From a checkpoint of a small transformer trained on Wikipedia: normalized queries and keys, 13624 steps.
Each number is 128 + 24 x the weight over its row's rms, rounded and kept within 0 to 255. Layers, rows and columns count from 0. Numbers have three digits each. The size before them is the row's rms in percent of the matrix's.

# layer 2 attention query, 128x128, rms 0.0669, rows 0-63, columns 0-63
092:115146143144142123120122123145131149114156111098142121125132132106120144084110130111117142096091136154143139177121109188134147138093140101135150103123112118130070104138092139136110143155151117
065:098135149114095113124109092148140168098133063099150115118109127145130106114093119100127112122108122111116134153096135133157167096090134117136103125095176139128054103123107116126163172156152121
109:130087147108098154129158115139131116141128129104116124111123131138141127156153128137170112165172115109118124116118134073113122125132127146127070119116159135150128120148129113129142129101073147
089:138158110098148119143132163164132145141133075131102133159150098095121135098150091127089141151103165188143127162143147166115137089119151151098138121138053159111116140154103107142133119122131093
148:180163108163158120110104134095101107105092111158156132120120127139092129124103115103100158096114088138164114142150143156130145102105157128114184103137080128133106141110153129117137138116150121
090:107135144144121176159147147155101142135122136187140152104127128091107146105138135145110114093169137161122132167167149129122159162093178111116136114123132119126169125135153116173106089127074099
096:100090088127100116172127153119133117132084096098144121120132161126135155104139081151123126096128133140128145140145171138130158148123123120125182158153145089108134147126155135163113107115142138
096:120144145170087136174131139100122153095120177128141105119127160134133123157166148114139114150143137179106154165166145121108137116135072123153138139080134107104165061112124149130145132096154076
073:065125128086088124135140096155129122162108091129140166091090134136125094118156140157116086105076141130106155122103131118158129105118147140107090136116174163118132122139130127124157150089114121
101:152113130116100146148135120124139115160102124123111119129111131160133123161159142145145100156148109120107140076122138056130106129137115145129097137110156133133161145145138106107162139094087151
079:151102133118145177144124140145098084145117187141107119143134184136136119142169186173119102146134142173115128107182139079108107153130128135168126136105125122144153116114130102131084095066118133
119:119082139107115121164152128180129115129129132102095116128158114125174129154154138133176115169162130149115117134123128080101099120143142147121084116131149133137126127145124098133129119093092122
084:149143135115112114181143117135114126143097114112125100127136143118134148126113146129136117137153132119094127183142144086085120108100150144101143109109119141124115140128137109136156123092110105
109:102144153155119152143151179105099134095118121183132130089136146176105131128128132121108152118096109123133131130136134110132162127118171141128146137113110147115088129140163111069133167080106103
091:136144092149133132128112099137121121149156151163110105117171080094114126123126125128118131155121121172136125113121157139111113091141176112085142147132153110096139143117145112138152141111141102
103:161119164113162131095106149126125140112134155146120147145113146125101137140166111128119145123145082117102108163122137097120122140090101110152174118107160095164130117112125129155149117068139129
110:084167120140108154148128137094121135141171098115096170133110156151127135092096139137146167131111119157124113107107112097138138138146125153142096120116108136157144143138166091109135120158114133
104:101109154114117083122169174148128133056144096151131105148135107137143138155114138060109110107170126104118101140123119120116098125133150121095138157131102086144117106170121156144164143109161200
107:132144146118116151137112117113142192129163134142158116137149097124099146139137094100104120130118100119115090128151105133146142119132142095162100101108132139138082171088070130177161147137152141
093:130145128132130130176063160099127145103135147170099155122176128149147109123095154149109155093127144150112150163149112125123109144107100173134151129153110135100118134091163087125102092121155078
118:081111142126171142066107116131175132102152119123150094144122089135196135129122129128116145127120156109141141090105123141125106096185126099136100140097176110162138114132138132129133143152135103
098:149137138133111122141100083096117148093106174101148133130142094166187127140120175108103166149135143124106154115153106134138115088134098112122174134138084112132120159145143137135161174143145121
095:112095124153168134130160161138139114095105108139151135068170120162151127129187133106138142139107136148128113166144172105129126081107149125114183110123116128112081098127160097097153138122125111
104:115145177144125094097126119121155139105104103160159136144118121120171121140130144163132130079131099103120128109123159101126106128145136113137087106138142089142153113158142127172142152109107108
102:134144106096162167142111150122111080149143198114123123129136112114120163144154109170098122133090102154116173087170118143113127153110128137139090155137131119097106145127112117132094109100118156
114:128111142134104118118193119136077120095135145137102137155113145135141126128131118138158134145155142104152133114116082131113143138104123153131094148110114147118107119119156094105107118092133147
092:144153119090148109175075151147116056103119116178113138103121097094117114110128130142106118124134123136146110136127142142122133130118177140094135127140127143110140118114174110118099130097139134
103:124145112127073177160115116128128119164139116138157103150096097133123112108088084147096146128144116103105159103141093124122123113110138103094100142115154157127114163153135158108135169123112130
107:110130128173156090151116136094091155108151176169118149128110112140137138138109148096143160136157166097141063129101088174114131156148102140125151114130110099124147091106149141173119109170092126
095:086134112092117144125157105112161130130138165120149141095125185138116131168131104126137114124150141156108158129142153119121169146120072132124154122133171092141188113137091099125123139095138109
112:116134097146106106122141120109088149118113123080093132110116082108147138150107150140138128134154085125136119125116110115138103187162061098143118161093100154125178111107137138155155161141161132
104:158143104127138136139155105101137078150080129164120140082129119096127165135137128122159117134166142144135143133133119132129116153101136085113157117086123104100139109114157119129132129114118128
135:144148100148127097122139124106089070112136129168091151122118144146149154108131136140141153131141128153148144108120123130085131149112158114122090129100110108186137090139168085104104123095125083
096:090112158143158112111130162174101113118153128172098093102111149144133169104141119124140128105145109109158076106103151146132141184094162137121115149143146087153112121131139126148098062157098150
111:136138155115148137161097118146102153135149147109144113145124131162129133108115121139113129099140092123123109144150098121140148153088159110104113102132128181139141151119096119140115094122113115
104:134120080121175100139110157132104038162165109116104184162130112123110099095119104130145113162089114143106139144145106123153168154096132172136110100148125132102100151152087097125138103143134139
106:142149167096110130151109135132135133153101092152127116078107065110133116125132135140110149129130135177160165126123159121140132070124169067119118132111100122120135139116107123152132168110105157
092:151106115176129113093101139140136133121142105102155158132100161164128127152114090090152133110105123089161147070112132111132132115103116087141112113151157122146136088110063150107139144139160110
085:155088100120126123091121091126149117132128119108145167173131112165097129129184075128157088154127133146168094098119154115162148095159105159133097117138168148118113173103120146133100158117142158
090:173128129097134140162075120107118084140100146111108125110140109123115100149151137123114106113108143159120192143194143158103133121092108124153123088120129154095147132086115115112132129092158133
105:113138139156098075164072141129132169143127090114164138124117094132131125114101087135127117135133128121162144133104132128156132122154185137148105115142099165109106158134095107105145153195126135
105:127134146132129130124114084098134150120117125127091140130147205131158139116104141115131159148143176177163126113150120121084137125128125103103127154111111063127133100091120111097128110077107110
083:130126175134144100144130132123124106128060120097112126109104160170132133164155166079137125155138132153101111169165128153120129149101115094103166124132133114125125114121131140173139118096148164
101:138143128106109132100125141118100162110154119139133139102129150102147126105125089123155128091113120136194122099117125107132116113199140161115093125166112109139116099126116133101108117127077127
099:142098113190120111077132139140151156110125159121134148138154144115150163165145114092146150123089111134112079107084094139109059136135086087097125131165179099162122127141144164172166127137149106
121:138136170099126142096086165118146128111132149138126100162131138094164129131152105086117132152172185119108141142107103126161150150126099108153165100103168125166144096078113133143101085095130112
103:138107155126118104110126120155125148159179142142088131164105138096135075123139084128120145141137147121128167115125118131095134105129134105107130173112136082165098103131075151154112109111111100
092:148084095125147123075090145151139128140113129119129150161105146127126124134105121131144141119125125056196109058079114098162124100174113129120102137141128127153127107136080139073119145155115131
108:121138121184091109146164130110093103146127138111171115093099144161145135129163083131133133142125128151100140100162122142154142157136145068140134142136109083161109101188156131134111126124110115
095:139185104117173151126119146105107147132109088155157104107147143141127151096109165124121151101155130133135097172131130135112085132125161153122141125110087144135106137131171093123124105126144105
099:131092145113136101109135077184123144101060158052187091144106105117094125162111119131138073154144134134109111127103140125121170143146098132130117133116124175110127124107082144113146169177152165
092:110149129109107099131120141113137114083047124173121116130174143119150119124100200114142132094139151131144130153130126138132142126184120154120160122131094094115091134113180132159128150109113117
102:090124137138158170135175100139144115127107121099144104106108114112165153122170142126099172149125109154097139164091142140105108131087156125125122156081151105109108147152179097142129104133138146
130:143125144079168142120121102176155129167110114113171117130126142076124125114100157128151127120118174122124110110103114131140105136154113156136126141153125132089135092140124107146115164179074165
099:096124109094170101097132148152136100110118109174139115114144099130155129141074164163132158109134077140105143136141168136121142140123152136073158096163114139166115115149136129134124135137115138
084:073121145129140133140117123170182125130138153132143116099130133110142091093115106143136143127120127145096135165076154125133144132116144114124164153139151129135115133178119118131107140167081129
095:139121141119140156114093104136111185145094136089119130132089120138118172109104126143109146092146110106136161143164143147123132129101145077114139098110156178136091183100108111166147117137136116
105:113114142115137095142191120108155119078167154124132099096110140137138116129097120103096124113103129130078166119156130136113156142081133103175162105146085164077099137146103090120119154156112161
099:171173100087119128195128166119105093117110123150131115126146101129152115117145168128097118149142140121098093147137115127139101109112126168156161114105110139112119130103182119172136135129147123
102:122152116129066080142105080158170093130171122087127168118121163121119123098117105136135112131080139074146136124142138122144148145117157130125108123139146141105135130094131137129091124169143146
096:091118146132109100063123097146128141118154159103118127162144126133132139149087110122142097104128088150086125121115163126162114147139097155127130146180161133151168171119150130136117138136122154
109:105079120146123121113136142172132123157146096125133093137142108129124126138150130128142107101112144086131132115137160162121145118124097129090142147154155088109122099134120209151109087208138156
112:106164141105136120169111165142139130132115134202114097119149071120176092114105161194101120111131166143115119137150131142129106127139130174110142136157114116126136098138155101145122108149119114
110:127168136123127107141142191110099129184130170166152124113156119117112136124123124096158154110109113110156105092109103117128180119162139135130101097182129119161122150132098124120076103127107107
# layer 2 attention key, 128x128, rms 0.0648, rows 0-63, columns 0-63
107:126169132170133123133126104085119130093185142141153135105115145145123145096098106097130143107139151116134149101156095119159145095107135116147130102121132120135153112176125179097142143120119145
078:140106167134140093101111134117153173109139169114125104137124122161116128128125127083095142136116106109124160153087171157128146143097121150105160112117101112103107141095091141133107086137138127
117:108118147103135145172142122159157128168134127128132124121161084107151096155143155142155113174106109145106110128100161129121112129143105160122123120132162138115121139152115107138156133138094110
078:127090111118150128150153151162169122144141131114134135128123073139155082153173157169135138145084121149085137097107170134093125149153129131153140160115147125141105110137146068144169121139108106
072:118105125142154114169122139193124144169129130105144126145139089140159114137150130146108152189157117167086122164139145124094131122151159134162106134098101143132092115140097070134131106095098103
109:120150111178106102100097136128121164141131174147142117091125153126146155136134108103144122081124149157100161163126117158143133129098151099122102113083109142114119105085143127105161145171092170
105:105083064138114121135113143125133107097157138108148136151133149106147142094202121147133117103133154139134163113148153144126114152134126112139154110098108094137098055147117159149096154118117148
100:122153106114114149159143102128119144114097123150109102146137125060119110124137093099121133145123139115171133168110165146140141111114186133183129173144123111106084098116107090106177154134148137
115:109162145159102079098115151100142146111167166107123137092113172134115160126124113107088143087144155102146173123143101171134139135115138109113154118127120098130119126145107142124120135137134156
125:147094123096150150145137131164156104150104102117120129156156098103141102181156142163156098156106110144092091123103127139115086143153108141139123141117149142110126149122128093150132140147126120
074:110167135119113146131117116095059091140120084163120125110134186136109143101115129143152135094141100115139167119168116064092128142121137089086101079139151138153142106173140151133134162131115167
111:100130158066114143133119092129151125161135103153134102128178099128155104129133156121151095159122142120100131142112139108147133134120104181120125121152151122126117144164109139134139114133100139
154:081103156079131130138158096148157151150125138144153112145173097133159089126150153133119099156117152132126118149131149128141116123120104175155112124139151142113104141130125127143150127130104128
093:110111101158120127169143128104114090122128082131134144171127133140122122148119100124070101150147119127141127091103136143123108098146160133154121145104102154097073133101101141163136151116146106
104:096144131130162119148108092117100152144080131123106110175168112135139131119180099128122148112138108155159131183134139141166132103092170111115140139140115171118110116092102155104138130134167113
093:089078146149137128134105179180129142126165115133113154151174107116130108090113138165089153136140101140122123147135142167111127126106131133135088127163170099077122106162106091184127170101119127
098:134127106111165105152128145090125137125092145099182116203118138150127126097133135137120121142103129121132149124113084134118143113086154156128086126129131147130100166118090143121109098143123135
101:135146181124097142128169151124167129144151162141109137085132101100100126109105169128158128139127061134080106095166103128097161117148151111177149120118119087148146133158172113119127140097117119
082:138127154142153134122082085105122159122110128129077112101126078128147095131096125119131142146129057153143106105151141113136121128138136110117116178131171121088119137096136102185151160134122114
109:097126144115107129155156091141128141097111106128139113191157107151104124070133130128115174135123173116173130164135151157168154108105105138132125134151156133081097114109115151142149126116130103
096:117171167116104149153111126126091103110094101106122093106151152149073122113089146148121093132132121137086110136156093096143130143164144098156157128134154170149123157116117190146108109118132100
105:161133147124138126136141129109119106162117103168134115092100088164099150155103137124174173141145117108103128098096106127165157119148134108155129147152154170130144161114137115096172146154136123
099:124149145155094110170139132150114106144164155123154142148113157132096129101108118119008099136116122134137152134096096162157114124149147086129182110144112122096082115134089160156118131123127142
105:103098100141107105120119153137107117131135126119136129125130139146128146146108119166138146157159132162092097120166119106096118110120114150181080108111124126102112136139130144166147134092087131
090:113137117071119152101103130100117150097124056117086125117104136111138100139095130129143134118091135174118110159163162091130124192139123145116117132128138140111147114163130133083117134179180143
096:102138141121079135125152175130170157116123150138087113107087148097130119153123140117110132110107104134133112156179106106121118091157159148084110122130099097111158130128109101147136176124135111
091:109129150098183122124107092145125108065141103138132112120130107153165138155148118120100152120133153101149114155145136154119121155091112159148130133122132130143113105093109134113142107150119142
100:173134154129092136119094122118160160095083154102163112117119109114107105151090122132165108131128104097143179124111098092114126150109132140117127113112130117154106085084170134111136125163174125
101:115146134150146141138147121104110119126113154160120091102083125088142126114143166143139162138192137105126165105119122111154135100135137127137155167125134139115117081164087148120168142119111084
087:159083108146106111130156133132088105120076137129107147108147118076132112136129146132129095144130116160135150112113162119092133134119149164129123173107094119100100100151081138127139133121158133
110:128127140099121111134154126148093127111113158108141137137147103067160118103122171132110158163087127110129093144118170116115133130111121140109133099123118119150133142147171131126135148098151125
103:157110103134193092117116157123092079116115140114141136108122139099132134144120169132127148118176136140119154064136164154135090130130101126147115108072149129116100100118149130085145118145147114
095:104113114181181107152135162113105109096127112176133095115143115140137124111143159151114176116177106113135145161161142140120126115107158129159119143069139148121090113106120093106169123126122108
096:125134115169105103131099165086075105137166158127138138124096177165129171128115159140154130091153127116071151108177100146130117135121124097110155109110110141111123127135116164118081111112138115
100:150129152132091121109090099130142142110172117148086094115120097150144124156087152160156100133141161116110123133150122129127128198098134168116114122143122118129128160070142133137112122144115160
088:161126142116157104064178159105156122160135122135156144131093083131159125133097153156110115132143133125132150138108145114138125182108122162087137148113118121114134123146108098109110119114172103
088:132098069121203127135108137144137097154123102072133096102128090156130141162125081154151127148147174142121096112121161122146099136123145115129113110102135153134137139096142132153128149138103149
105:169127106156160123145096124154099104136100097140139153130108126132123126180147131189172138118164093107117158079122105126101076143113123120141144144151124115138141107154155096143125069088127139
106:166103110097168145099132131110166116141151096129077121134139117084130132151153140141142125119144136152102143112102136097088121131162114154117129150116146147144162067141103086124131154092137129
096:126110141103130112090110084139152112123117056125103142102111071134140103132145110136127127100133153146163157146115151137142121178128094105171110162158165113125136089096134126127128127177138134
085:117144100100164165164175089106187131149139129089163079141117086167099161142116094112114140176128165088150115140147149102168112116097134106107122133106144151120126131124130176143109119126103130
089:136155098166140107181148128139129127105107123141088108144150138120074123103125154120149146116171119147113150102120098155156144137183148119128140155149136131088127138113116104099164118145142115
098:127100173136172117094150172131119081111132111122103160116103127121136131123118157127146121134139158135084141072135151169097134155158116140169167129135148130133111145135138121134150144091116153
093:108120096160141131138105116142162115082133149155094142125127140107141145108149100110106125111140059152166095145129126149101088114153124181116147110121103102111139077137116136118121100148110143
102:096107118175166169156159147085123094145118104144114144128074121122106109122164137183179150092128089136123176109136148117126141094123116117138144113138113122171130088142161074140130099090109115
093:159156153132118164111097122148127135142103148153097141081161117105114143125127129098148164103137103114090149128171112133130156106130165090140133132103177145107119110132107096159107129103085133
095:143139131167134153137129150152170167153058106181083116106136138118098101114146133153134134090153061109113104147152154112140149128173138111115163135145127130091144113146174094105126128106145107
100:162142105118137111123095118157115130122132136129116123125149159137120154204130118157146146148139085109123110099136094113112084149134102132121135115122122114158155157149115101166114077147095135
103:139140109157139106157119185069122083111091115164195119126112149125140109152147107128112148118149103146108138132141149153117099124108171140133138095127127155127085075116137141081144133109138158
103:075109146092110101157123106150146157098160167137129106154156154172167126099113111081095141154094159122143106162117139136151136122113084149151133113115145125157117128137120199145114110121098132
102:126149164096079121107136097125137149142132123111156106149139127117117124148120111101127131099117130125148111181171127135151140085142153129129071107148121141133153169115106132114128140140131121
104:089104107176122120110123106099107112120126164132141110156137138148120143113170123107135141137124108139136119095138123133135145132168107086167153139090137128136089136141119166145141162139121106
110:135119155104112141145138165115101077154183082111165135133096128146136123129110126144128160124112167093081076166142098100122173099146163146118083092125117195132144170108125127133101152126139117
084:144132149136115156106156090116150101132123142106103121070119138154118131122148151107142124086123085123130159091115114131130123141147084151081185108102134117129160105159097196064092112115120130
097:116124142151110094085107115145089096092160166102153128112105121164164148102123123132102090140140121147141152122136113132112125186135104147146138101089088113184101137133120155168149108125099159
108:105123140148099136153140151117126137148120132107185104147131123183082143126124112108150109124131153096138116157131141114153171136140150125120112115140130159099102173109068158096073150143105111
093:108129135119111140097114100145133145124148073123097106136131109132157119151121092139128108086111105156137115158128100124147122166121125134099094138149141182131162144098151119176160135190100170
099:149145153134093111155174163138101141136076143118130133165090108123148095125152132104151081110103092135115112097131110119151147139161146086120115120152076132127144144139108143073087120142116129
100:148129141075188139134103119123127135123144178118137115157127102134167106084136133114093138135080134077128096130123133148128137123086087144166152107148158089152129110132105163153122138119157118
103:147127132117156167111146089153174125098101118149119111093118137111157130154146180138138151125097123095172074137137138135108128143126099133080117153138079131093135154110157083121113132148108108
107:124096120143071119142117130123106104158088152122126138147139120099127172105136125136164117122153151191131150126155131107123182107138130159119134086140102155116142136104108139121086156081110130
097:128127142125109133091092117115146120163117132175133121122123164124158127086182126129145101075133106137105117126146101141138133142149094096139131128149118124140170135130179118118116076143091098
104:081156139142083137130154085116104160109096180118167083127136113165109151092119119106093117124116150120164126125145127132155135131114096117114152101130142089146127125100103192151152143139138112
112:084129132142152123113128111120110141094105116155118130123107148164140130120097143097099146121142118154176097118161137123145112154085079135149134141095122116129129124130128201121142148117144159
# layer 2 attention value, 128x128, rms 0.0439, rows 0-42, columns 0-63
113:124116114100125134112126135150128117116134139123143131128104136119105135187136181105111111102191150150130096103120161117148148111119131154118138104166188143142171117147127152114141138129090069
122:121137129145099132153094167102113126150092099131116118073119147108149137128158118139177153139141116104108109117134123115137119114124159107106083098114129129076115128098168117180169119128138154
135:141133128121097132108152096112102124137121131157124132109133121080134140097174144112117135101110163168148123113115103109149154113102128138127171140144120061185152160101120152158151081101124101
121:138133142141137101131083118116108140142125150109109110114181131186116098127139140126152096138157159174152124146144145148120099128126105150143136154101104133112103101141073104116094175124123162
156:150147125138091114121118140117074150146102100151094165101145122124108155105135144137144106111167123103119113144132136129157207117135154156118140084120129113111121152113106139108146129144147184
154:119132131151106099103117129099139116165133109159143141160156136144113100145148188084150127173087128129153084094117155120132144105136136115169116099130139140155150101118083153104117176141112130
111:115138052134112145151174164152145137165147135126164106154094137150111106166141139119141140118091113078085098145136146121100147077113125137137145107166100120143084144178153156102112121156141099
112:124114138127143178094125130143174139125115111104130137133165154181158166111110107090132100138092149072120140131101128121094104084132121121097191136147134115131143153079092133163148112139151140
112:111130169114106087136099160128076107131137064126144130136126145080117111111186165135152115132103157114099140114152114121088186141089161162153084124135114150119109147145165120072094126150108150
112:111136155122141129136068150162107092130154147113135130144142151149110166139100099131135148148123134124120116127129134125110101127155141099125086125116157129160105160110101095145085126137136104
119:110131144111139142146173124115149151163145090125103180153154141160160169122109113091177132125088167096171178121119111121108144119079129142146143140075178140117121176105138091070140104130154158
096:132150147130126105128177095152152119083160162110110135129149114142091112108131105122120135160139132134133167138159150130118100139164144111119075100119167103136153109114133132119110217120118115
094:145113149134117143184094119149139161114149142148103145114137140109117132186124131097097092142121104104137085150129105138122132203109147139163129139106110123101136141104123142119126141117159137
141:158096154144109155112140097095099151101081121142155101113111125124161141138134102138099117150132131162125116158111114165144123162146122103110121181119098140095142125103138110132155128131144149
125:129144134134126148114137122084119133125119115163140133146119143103173196108117075086134185118105109121131114152145104122121117184086120135125112111119123120130103180117169100115149088108162120
095:148195179124148144112126155110154119148090133118089124179156094149128137117087111160128124152122147098107114136083130149128131112101128161132147173143087117141109120110103131114108125123138156
124:145127130128159127106148098108125110115105150146156153139144146157169169123125108072092152125134156153123136141113102092106104154112109129094111120124116129130152164138135133134152141101163124
099:136128109116127141138083087129137133142140098169105103104115141136139130097102139117096114119136077112128156160085128139153118161168163158139121101116088103094122151115152136072151140169120158
105:137125190124129161123075107107094143154141086139061135157134119133096111167108143153108075127098155113146098131109105124103141179148096166134139162147147084166120146124103137128125088118134149
115:130112130118142142157136119143098135159164110150136130089117145120166164133098123155121157106112118109167149125127143144121132174138157134102164158168133094165098133129096113119140112122117079
124:151107147133143084157105141151077153114132139134087145130121139102093162108129087122144095152117122118138115120146153148162146149196139101126137120150144125086071140125107168123133158092138120
102:142104166130172133131083169113116107141158085132143145117113082172145121145091143114119113110142125070135124121089121112117111140109169140113080166099161136086147119143160137120174125151124167
124:131093122156162080138115091135150119167156157083112103098166118148134121204072153125148105135158145131148127150077135141100130109124107133127150155107144162119132147147122140092093206136163123
096:123117164115134140102119131133104156126076091125127141132146143161101140108136138141123104124137190120110088131116158099149131160156125166136154137166143132146104098112127130191151089145108126
107:113126123138101083115162097143096092155121140171175148107120133091168151136101122142121115102096140129134153145093128118103125116100106153150166100169106137126102109140134157120128127127119084
089:126137159117149082092077148146081126110133098161139118141144128111112160114094121129153128138156131106094114141093126114110098153139155152150130152144127129101113134107112179102128125177120113
084:113125114116110099097144112158111123127127145125161121064148118134126128121151128155164105149153096108123174156111130145123151097101127106152128128164125135085098130139149082110179103125142133
121:115148047122162103112135149149117123137095144103115101114095142132108121111117121144148140109178094130108170116159181152153109071157115135128127106147128158150117130134112106102114156106099147
097:114088080112114122132106117151142119150131070092109089096122124143117124116179116111105117153116114137145149137101154116134109138104124131116121087105110177092154182138125133155087165164131182
091:130128121118164140087094099127134115149170116143132127160101151131143133087071125060095140154143082174138118122175102118118139143140142133119161151126069135114112111125085143138113129172123106
107:159153102097143115137097106148119176166112132159148120153145117111125139142085140132144165117139123142091148127161152159130079111080139124148083131145159140124099084102116106125157168119108128
103:109053144153134103136131125089126128095143134120151126072131146168121137114172108149123112132101104180127113112138112089139140119131116129116167098159103157159150133199163086162113099118131149
092:087192123123125092098150120165114070185144080111135118168110133125127117137135137140115139119090115120143152115117128119110127106100127132116117149113124148143129132132117133098118123172122141
086:153083117122173104149128123137144146121104102147122131085137125127119123097112095127135110177143152101108141123107130147127101164142115107120126161166177105106128127130063162176147143080120151
112:121118105122124118152122116112139155116138124153127192107124138142116171102125136086092119137104093139115118143102080114133168111138138146098113064082123165123189142112114116157135133120149143
118:133155118142118131122132154173131110091123127098213146115080128089116150111136104123085143139106106159102163142134094123125116107134136081172103176116118146083084156101135110178150132112121078
110:119115137129135158101137159090128159123121132129157130158151124133150125146167115157119149125118135111112089149117086145102095149085091135149155112164180068150130145104128126129120151158159116
108:115155080126148144165181103120145159134145145084136173105104089116112121127100105101130166131140065134131152108104121138136130105171159107125102092104102123092121140118148105101123157106123116
120:118115151118145224122127158187114140130173116129131116179115137172110082117131129131136133108147099125122071144167134120098108130178136119114139113116141101122120091111089165158065098115116112
089:118099125118136142136123132101082130122181157134094114125117102162120121143114135094145142155136146075140145096089123144125101178186155120109127125160080129188108133127100126104104133086133113
111:119127158107162137119106136119127132126121106136153115128123142141137148090092137092143116128151106163084149123174130127104145108136151122107119140154105153121112179156167079068141132138132157
115:118125139147106149120098123125129110164149116108138154159122126129135098108146163135124125137165139147172117121098110092152167136122095139163170106106093097145146146140129124092140121134152190
126:118124108150137121090147150144104103107140125143146131150091139094161107108121113145153173164105083143149110124166136149164112139072132114171159115140117115167135114135122137127099073146119107
# layer 2 attention output (transposed), 128x128, rms 0.1, rows 0-42, columns 0-63
117:111135144135129075119138153153152117106121151158121143082093111126133146120144185141129123116112119136127146179090151095082106135119154140112150116109149146147155094114122072094135154106105074
116:133140130141110113135141145124126141133097101144139111123075138130153130103129097124148165132134121123112118125163131129168093117101140123120114114141107125110059128111143126155170144160124137
139:131118119136099121105127099110109139111139130133131138115111179085144139117196146122142120141127129157166138112129114118168160161098102149130124111129134057173139158112103137151120101127164105
123:150119109131133121144096097102145144166150116128109080117186094161122102120141124123147089127174133163134115103155122141118132138154127158130166161122135148104140102141105112144090144118146194
165:144155113134080088132115145129083149151099096141079156107135135135112153096126139126151108129149104105120103151126143127183174121119170136122119088125112107121092141116109157120174117120160170
157:148139126166106113108128128112148121168126101142124140158144151150129088114117196092162110158096129102136081108098179137136146096150133126169146117122119136131136119091110165098131167147125149
113:111145073101150128109162147139153131151144173110113087145078117179131121132146140122148143131103075102108125141126144127121098106113138111125106120153118126115123129179146201107139122138157107
110:127141152106174144115136134116155159090114171126128139112176151151152137125119123119148103120090135121136160171146140129096113083131138097114160174104097086123122118108087172176149116110163093
113:074120131095109108138100144124128099120123087130131135116105139110125113120131124152142132113123118129127108054146138135145172136094119159137133114157108157119083149148160151079138144161146171
107:097088132142184155159077111130120094167159126150137126106146129123124150140096072149143157114092118123153110124117138100130089145167123116105119114139164117146118188121127135140081125160146146
116:093137157098153104118174153140160135148140115137121159107175153125140148102118107085148100107121113092192140146130101109126140118117161102143129152103129131124124155117104145088131084117153120
095:214137119128141133152131140108159071129144130130145174134167113143109115137120153111112097103107129125109101131100138148111118094153139144116160104140139130116143107095138144138127144127098119
092:134148156102160112161126135132119177086152125160127131136160117085130126155132130131112122143124155141146099111161080137144138142156138141099137157160153120082139148147139136111102120135105149
144:146104182152088138119140082088115165115098115147152086134149136119145178128138101142087121191145142161108128134153107160143113120141125126121111147113116135104138129121131117132157126118126133
132:142134128100138150143157163112124104113090119125124155141117166107164196110136099097117182117124118126146128138143087132137124133086136098138116124131101145138112155120145133103150085117145105
099:132141183119128158091104104119106169134143099139123141170133101163126111104098109103122119163156140095134136139112131175141150161117120173151125108093125094132124139150111174093105131128156146
133:148128118096168119107159123129121113111114122143140114157122130138155151115154094109093156117153145177147149165091118132099121148124126121104115139124096146137161162130118100131120109090142110
095:140136128153100146144114141130110140118147137123165115085173159135147169174092148095140114065154148100118162108126141138123126125130155135133169136183097128145092128089152095097116132138120150
103:140124189112110161134083104151100159137100147136064146138157111138093121172115159159138087153136163142133137151131096125090160179113092151135145140133098088102135134110115160112135107138135114
114:191139155122164149166166141118123092156117144129137128083121144112137163139116136159117156117122134130180147130121100175106102108126155138117177160138114119122111137109115101128148085118128103
124:175116151104148097147103154129101130148119105117095145146101111087107149120141093135099106150141119096140076087149146132161123110160121110096126109150166132118138135120113151106155150135138146
098:069146155154090141128146131137098115139105095159121115172146133168144127159078090141120106134145159095139145167104073132126119122144157109140105129139155123117113140145152113115154151145112158
132:142132125137177097113136119115191136170131126112105112084188097156130128169107145076139102136147137164142134162136157142104123083146140136116154143124139136078161123153145098111111183112163118
098:163141173137113134107123119126131136092091158165132128115143096136124138131124166131077095146130160097154132127122096136129113128118162165144157137110127133138127054161094145125184101128102134
105:126159070129141113073148144113130141132135130118145135103126149134139115124176113123131098129112138113143137110150144196094134116071147166154117149151073138107121111140122142143153129153132111
085:144144170175138170121086102097104180119124078136152141147167113104122135134106113089093108130132098131162166130147116172125188127122145173106126129155148128122102161139113132091145147150134139
080:115152127122174090094129134173117078120119132155192126121124102142146125142140134131125112121157124132141108101140089156147130110150163112161128113154157144147127149145155124149163107131120121
113:105119063156135126110117118139117130159153137088128115119083133121118130113114131143149131086148039124103155117097172126152086133129148109106101103132110161161121143122098110107130151131130166
091:085111090120146123135082129115164155158134126137100081104137147127120133180139125139148104109109143145134154128128172084167128093143115126099123085127139173123123155132144139132098137112127163
089:162156144125119171145116134137129100121119132105132134102173139116127141114125155095130146138104139178132116120145095182098157121115139143125169149132077142134108114097128110137130100112109115
107:167176119102143105190092112147133117146145141151101150117141153156148117106136144117108140108156120124144137146140154176118061110137152084143132135088137145134098083085119115112150142110101143
103:099099100168146113086157139122093094103110163112133097114118140133105161154137143159184113141147086113106100162128135066121123128101141121144146125149091158100145127159133093157087132143126133
095:095127103149107145135085139142161077193124077090150156119119158137131087154122130129119133121077150113143136119126177153082125117107134155132136103134093148185099115124155164110118092135108126
085:134083164133115129101131107136135157135101151122122142142125133145113113116101119172144102124176147135139140110126136139137115084148083086131121125121167072126140135111084107130136152099143139
114:084139095126119105104127136165080165098106131140108150120140155113114159103116153132136132142133146125130105188115122130170174117150147103086131075116125147147132156089132124128127120125121129
117:140117130120156155109114138124108118101156095141214135144107108082136139109167078171081171143073138160107137095127077170100131124146125097104126142136125133141107163133168139144159132121110141
104:165132150129167162178167142093131172147111146131125127176132100135132104134132169130128130132109140149126130151145130106134088111091122137146177104130128076097114126144111169120129107089137118
101:149123070113116136144185133139110143141129139099137145113122072120126131113123119090120159133150110126124125114122115101127121120153190078111114119128117126133110147112134134109141149103127112
123:154145145141158202189110165148153131118127132129105119143121122158093075105099142140115132122108139120134102116152121108119112068165140155116141145134140120141145103111109145143122117126133116
081:103147102142155106164145111096103155129090151131118105143118117135096140158132137144130185127200112104151132123144109128131131158141075069116147123166112129139146132097116121114094137154157124
106:102117161113125156139101135112106107107141119120122134108113117155128144127105138146166117123133080169106127145150153131071150112110149082118129153111088168134092152138147087098136121121117129
122:096127124153114094122125146134129116175158129118132116152144098107158097138139123103157129097127132135153115135099096078154162162121107145170133140146106121120149135161125113119089125126140175
129:099112119177142156111116116123089118142167130131139133149107149094158124126129126124132146164100091114126091079143103141165136141107109121146117116132144117148140140118140120136100110143102135